config = dict(
    d_model=96,
    n_head=2,
    head_dim=32,
    norm_place='pre',
    qk_norm=False,
    lr=0.0055,
    decay_fraction=1.0,
    train_tokens=126700000,
)
Each number is 128 + 24 x the weight over the matrix's rms, rounded and kept within 0 to 255. Layers, rows and columns count from 0. Numbers have three digits each.

# layer 2 attention query, 64x96, rms 0.122, rows 24-31, columns 0-95
113136132143119109106135114118090100146076117118116153127105158129159142171149147115150106131130095153054159102120093127110091086179131143156109160113083141126102122179158111136142144165102111139121142174091136119105129128137132143126129112160103148122128140155107092147141149115130122071
146110132135128112097156117099112149108115108115128119144121154103149136092177154135147143118116119100129127101107109116096158180104158140148108120145141121083137124098156134132164156116108121110126107098148136115101145089121130117093153106125153094127110153127105115112127113143130161106
128141100135161127102159132123157159138086103104133126133197123123100129119116151122140126136057143162148143158132072149120147138165154114088152113099122146102121118149137164137117138152135125142135124098138139141082133132130155125125135142122143147157148127107128132105101142151173105119
133115116135147137130109113170099152135098179138118135090143165085140119112163136131108106091157117149118155131138139107122127139136116140146143158128117137116131171158109133125114122109130104135168166114139114125098118143138134132141180101153087147113084119095144163133140112117115100116
099153122140157078137153144139133089153128132126113106127143121135131133125154160179111094092132113148130124128130163079141100116104123126183171132102130103114152137118113115162166104074086105142088169111134115113107169131147127143109092119116101165164131145143146131187111129066113104111
153102130150126121154135131133126132120131066153099094146140165155139133101179134157127073083148135157085141104125134166156160100139125112129115164115107126131098149126106091150114150099153166134125089140135075109094092123163089128108138125102133184147143116163100134141138111115123142140
132141104133161151146091147122136111142120136101164160172082133102143126111133121154159154129116103091128117148131097169111096154135172131144091143212153129150116089092116139158092164137179084076158122115109131181156107132115133087155133099094167103111128089125186131088123086125198134097
101135087126123117129127117120138146202157162140152142185121138139135076114102098144154176158099126161117103126143114139083146151184132094090090130122177073130121112123096142133091112104122139093128125154110118159128115179103146089148160144167167097136087130127105085118128093133184115115
# layer 2 attention key, 64x96, rms 0.131, rows 24-31, columns 0-95
119107107135138130127108138102170136141146133144133127134105131100092141110160146150082126116113131145134077113133124145125132183146148111130125103150165113111109136096150114160130133136140106117144163126111139117119143149101133112135121147104105173186098099087121121104134127128136160142
115109128110108099116105123126156142100094102124130139164132086173126168166158118158093121137113142117116153110167165150147108140145154135105127117111120118118115137124144141121121095115119135123160157129165149136157138127124128152132148138172113129127146145138109141111139126111124117119
123132140161126117124083080115113107098132142135128141142133151109129109153123140134088124155113129110104146098138139140156111071107087126165123141147143129149122162110118111108136063138118160137112150140139103109158138132140102168136172114097098114099096147173112151161112115123102125123
134123133124119128110199091148136138113132137137133101124118099124171112101110151141103142104107117129113098139146109141144125141122159117128107126131134115117113155107105154109147144138130138129115144137121140132109140145114115115116099126114112143140126147125126097176170108135128169118
152101098114135127070149142111142146144163158124139141101131165138117148103116110143159139129100124133121114078135135160102142120115155099114075103129146150150103087115163141126080170097146121145150115103122159145166099130104126133109130142138088111121120120105091109121162109171189122128
174143113094103171104130138090127157152128145110132143130130111130095103126095117125106151167083147119160141185127147133099115165144147129138142117156181138091070107145147138110140121144155084117160162113077140139077115124086124118140124126138138070097103115119139152116140159093172102086
121107150147098126149168101153114103068133119151083098092144139119157132167132130140110114117129128087131140098085117123169175126146080147149136116086065088076124135169131102111156084133096164132133103160120138074133158090171140188157127156106104143144144109114115163132136144091067150120
120178135175105126120115105161108056091130125143090111114143162119112154156160136100105102120143158070148130140091142098209133125136113150127148134166105138142135116136149099126181117129154152103075151140146109095133096060163088139139122139103126145128159141145156132181133099100088143142
# layer 2 attention value, 64x96, rms 0.0995, rows 0-25, columns 0-95
118143123096138092144197116117143149125104119137118166149114129145091081139159115159097127101105118120114149086084097105141123157132119145132130163138140114175196118116149182122148116124118124095141123148149110114168147115146088145109168100143151140124108107133205098073141163160136161133
124156130078121143142185114103114119152128148142130110137077162151154130121173081143186143190170128152129124117110133124103123082094151161127154109098132107127114160152137119155159107136186131124146131129126100101103154172119103097104108110118096131162161133149148107162150115141154162118
153186111135101131085188119151173136097095118164154142110120134149089157127198102104108128144147143070107080071121070127149190144119165117165115124140138123161129119132130131108097130146120129148100123061119157144125115091154064117127090169145138166124168146134131127124192108126142097157
134128159083147148092146120165133135106081116118143079074133104123149156091099142119156165108151140141102125152132130118131107106103166148103091154095122083121105128109139145167133138121169107128138124117125124130147144107129206124118142154113145159195070111149128091135100113130101101064
160127156127129114152140078100127093127061124110096152114132172077177154134110130115131146111129148164041103070105131151114167086140165124136126114123152196182116136151156102105139134141156106115127111127127160132119129146129134137127145154155092143133075110110086137119137157165156171121
135156047143099085126135104101128135168189234111151107128114173165118156112137146143141144142136126105089133111153087116157145149150137152137124168133126171123129084140169099078107139168200100128154142142174148098179135147146128145114158137146095135142142128107126155103089102145119160095
081139119105105149069085091153093120154125187148121136142099131139142115098111059147122077178144113132124125148140084175112151132114116178135065157206111087136138093118069189122168135161148143064107142102149144130178080124148099132087094126128118143126152084129151114078112091163138126090
088154126114103131128096109119132179144103130123118152124123150146110094140077097130098143175147142102107133108097088121120174074164115115120091101126092123151155122133117085084137090116111140134180140137160121123131078140131076130127121065180173100069129130111132122119115118136127137137
126143153165136148099089117107104143098097104127120128177120138132131133133107138080141113113050144130111109169125098106129109146149133138125094121162113099091111082099108155081144103143093109136111106113125115115153092106115109095096094142124124089117083158079120073174139148108131062120
114111092161094146129162149177128158119150105145108103135180153120151141142140148104114157099111107102161120162120118157135163087091158169142129135144120114088106118169096128133088140091121095154125106113131113143117119106094129141122135153124117123079136116095159106184168108107102122075
154117133133096087132152100092153137103122118117136129144115105099121199140153113114161135195102057149131133129135149129124116096137114130120106185128133135143154124141152136154179148176113131101128157179124124113059144112133184145117101068151112094105087142099096175044102175135118145231
144161134187085071141114148116106140122131173107144171162113122079096153147161097114118131089079039109146186091161187131149132093142166155136110121101145144173119088152107106091139125085157087127095095112130159121198126141133086129134094078134101158136135168104127119111150135174116091145
169122131135162105141111154134113106122093144112107104111146138180145096156100101137145134124154144085136135134126104141138090101163145138118127096070133101139107137107147125160161131162124165156124155182137127119097088121087155093092125135126118130084094118083141132109143101127150129117
117155118123126121134113126155138125127139132110091119174111144103106087132139078079176116141159088080167120136175160092113082114096138141191116130134123174150117107117127134080140113148117120137127089096137103126151162158127111132117110072129163111135074105056069114108146103133134059141
107131128153139126092099087100134116142136115117169115088109106093129112131109136178136131068127081116071126110100118151116122116162127124126176147066135146129141172123116160164123145118098182112127156157152090140148132076110140100129106144148132146172152159145106082167065161111118158099
166172111145109122135126151114070122149113125092123114137103146069109121125164095140104099154154093102095163160135131120135130152220118132147147152126107152131111095151116157119155111150116102138151113133154079137103126106130122156144131151136142175113176114124114161135085118093157127125
120108071140100183083135147133100140149124122133125112125102129085128069170094107170141090130127147137129102165158141123138087134090101140130122137126118149122138089123182152149119126136114147175098140104140059105136111142137161115132108107147128122163171155134146106132139143145142108132
182105103115133135177157116139116126151156139128122068136097139138121109129154129150185106107191098158164123165105129169139079109139087145108122181128109121079146099091151110167106122113110159115122148112158174125106141147139136100129179163108144145150079115086186118122118099141139166105
115132130131140163105110100122084047118122082153141123187113075112141149073142115133126090135139127160122110104167083105134161097075131102108115175121122123108146132094162124117138188150118129182142148149163120111143122136124145130070186164140115124126125125109106090138133050139142135162
150111103152064111156143170128133114137082118101153125164044117083102084131137090127121123060093102159098152079103125095136137144131127145116128105110128125116132116091190106201145156163083152141132148140154152111114096113133151178081151148157139141113111104116127107076136141125113146146
093158161151074182111107094120126113073113149136126131140135142090150098125163119113151166168100130129128124127163059089142135128116147094130135094156147112163132096155057108072112119173121163090125097119092111158118094117119111147132158081086054101121134089113158141152128120135154090081
123099136145130144165147128164155154100130129116125126137094163103109161137155124127118147117151100116113117112144133095099147106149096132119105090128134149187090109130200107133142112122139110164127107134183126106147072134119114140101140098159119131152146120103106140106200156164120162170
104153127153158117084149162164183122092146163149097137128201216125155096118145131153121123137148131109146110135111119143100176152103135142094153120148134103101111101110115140135139128111150120137182103097127155150116131140138120131106194109120118091160125136170123196155190138125113133099
086131129134109118190097107144082165117084115138127132140119129125118096146136074157131188139154137090126126112106125102098128082136123127128125139217122150153154119155117133089152164136112144076156171120071133095119141152119172112132089098141127125112133151117100151155119086148154144136
147201127125117158172107123122168129117126148119126111096160164148151156125150141164119082124099170139151141128149095113146162154114113127105116094134126121111106121173140171112126118168149103142105089111147160131086148115114094117157123111156170164114090133134165142130158176097149155138
161044097135095146116149169111151096155128107120134094146119147118128160126116111127126108128137094131103123141133142127132191167151119125110144157120108085101159165091160151155106171113127144133131115094117118103125096156130147175123110122096164145124145142164061120119145121160117170115
# layer 2 attention output (transposed), 64x96, rms 0.125, rows 0-25, columns 0-95
140132126086186113097139112123165211124132136115134139140109119107105124127179093149154121099161127096103154128137075125176100107104135160142145120163118102159140121083102207145129116127157126097134122139140122127151174098184151120123156125145111138123147136152166101087167198107108104139
103122096110150150139134080176123117130110121114159118134146164113127129165161082148111142174139121088099123153089106124114137125108139148105157092096097172085091162151088126145153112145181082102148126165091120105120146155117143145109121120130135101129137153153160114137158090153158145183
143220125123108162120130180139166161102137103108103146101116151096109187169117131168099154129131128117144086131122130107084095181122103109140143134127138104187116152119142086163123129147105176153087139097069119127087135095169075101081131163115094162133130143144153183083107093170120106148
127135104133149147135180087146109157125113083156136107111151135131136115049125135114169116154158139124153104118104179110133167105130137119092087151107104090139095126135152109110149110124131098162136112167115120173102167094152118098099119130084160130121108119162121079145138121090127109097
145152218126133172087170055102148118118102122154111151110112148142181107117099104135141135125136151142104154116071135157128128137136115138120147125100102146127145103149135130083147099123176175119156114142130153123069132166127126079103124132088152136103081095110121195125149144126153182173
160145070103131133108169114170131133160159164125148117119156157132110126104137148122147124117163135118078145118096084113118181180110149154127097130108102141154133136129114111149128120166200114176130125150119152100149116123133125133117159198161074166143133070119062172156086141147109121093
128116100127113166064152100146162086113157178110111170116131138114151131088120111102125098107159126161095119144108119141128104142083120148145105101126146126106094157119138139158144134098079098143127150119079114182126095166198114156119151096097053105146159149189111051093163103127117147068
090153100119103138119109119130144129173118152101082165145104145115132148142067129124119141120162158106086106117148114124140124137074123098171136112097145176147146133119123152134116083121092120077188134139157123162155109153115187119075102137179092164107114153141134118131126133108101132161
121112172180122121085099162129159161081102136165123095132124166161105162168134106135134112122083136164117120125149162129153104157126111162158075137151136125104160108112143135088138124149089087145102120125137145134127133128085159118092127161099090126136081164160096046134119147091102117101
120152135145049107144150120166143161116172118153140159164138162089153143137109134122114135067081119132149146093143140147079150097200117191079100113125135136106106148126155114129114141144102122186113134100111138169150148104100106131124110112125107117098143103129127106133114155143141095130
145127134124143145137201141111072189122132102147173102092148081174145178133147123152125142170116118139122178151142081086168102133106129147141130154158166130079145129129107156172147159116142163113158169146108122102108074161145161114159144108182129123144112084111106118140101146100105158123
134120174112115142134194157146138150086127144095178144100112125112139145134131131174086156072101082129136199119139097132135124149146135112190132140120125109167136122103115134124150094110171113157111135097081162159126166172062133126129136089157102151142158148060088135162136099144070106128
149134112129155104152099120117107104129117146171117110098170140122127091120126126131135138127114144093131143169123123147127077115141158155129150153111139137141097087161108124121112148136130102117108152147163151096076111106113140084104084112101077108067113148101133072116112116118115172105
106116169126119152140136153136164121145124142175177130162147182103135129138122136140120105101158122125149146125154101138135082150094129124214159173180124191064122142103146119152187132162148136152134160113176145159108144110145138083142161120092143112130121125107074103149154109114116090132
114131103174155132147122075120129094111112098125109144128104153174092074090131162150136137132121082173104107127183170134118132130129104143130139119097163096183120162114118173105125146099132134122087124169072118131136119145111175162126146152104172122134146143082129125110089187061147129154
143159088157131120109139137131135024118169130106117093134142154101078117126104107130151103075150088159126178163143102106117092167178148132135103166137138162135146142105111166104164085073123128149147108126136146127089111122126154119135144107160141141135144105108150160080111129141097111094
125087088163097120112158143115126099127096125128120091161130187106142083156127141133108123150102138156115105178138098151156116141127115146155081147147126149141132129123161140120115123147125045123094087117128084074151107075146175145154166133136119109138171148126135124130153143147143097138
125124094173136166171111099161081151138131118149164097143114132132093092124147133088155121071155156076113126169107100173141104131130148147127131131142075127112075125118111089107159102152094123189058144140155137129148104162138118115141158135178105121147114111133142093105133098132181150112
129115137185116162121124134140099077134138099149165113114062123116136140077180091115132108150101138150154119081135136079156143100102137148111117157120112182135101110175127113106064150117129189167108085120122118089111076167121155114070183153113101101109127168149085138116175114133123154105
181065102157083153141185145139139161115077122116140104124113125120145111131159093111159177066100121121119118140131101086146100153133171134124149109123125103159114119138158144095107144128133147113074104093174161128098090102142157100073133132168148146079151110127159128130131123103074148120
132106185168082146103113123120138105100194117115160157139106148109139118127129155161164119124104142164125118107145129088105142152109117091143080098128157144111134107149092153133118125177097160107171107139093124186134140109120129141106143104052047111165112072114155108153085101129122133134
149126127096110197130154124163139177122126156135151126136121155112139148129105161136126140108143140117112104133130117109139133152177126109132152120142118117139098099132151128148100142146156098123174154111173074065108086145095147088113122128122108111111151113126132166134143150131080128162
109157136157130119129119166140199127106148180152114170144139177104171091118125149127130083117124104088143133102111126120100134145124166126051132085137095087135104122131131122179143148165122121121173139095136106118148135130149169145139110074137140062114079154153136156128094132139122139146
121132154130098133116117119124081091136126123149169167152153131109130111109162120121131170134123119145079134124099112084106125093094110122152166124147117168139141151096085159105134155130117104102179154110141120145130136141137227122161116140146104176144129148152110120143124104080152160143
158160102122134163136086098154152152151110166107140114133135138093109170152121106156114109100081133116151148160087129121117148148118101129102070139179120108107164114155149186107158136143115134134152135173078108146146157086109089101153109094117122154126088145113107154080096182161126163118
167103086134100155139180133147143143110128118145064075156167107132133127162103099089149108108148138129133123095117089097143135156167162121092169141126147122115160159132133109143075158109088146162088130090095086074142105129104117187129106088138177154111135147165139130114157112110131124128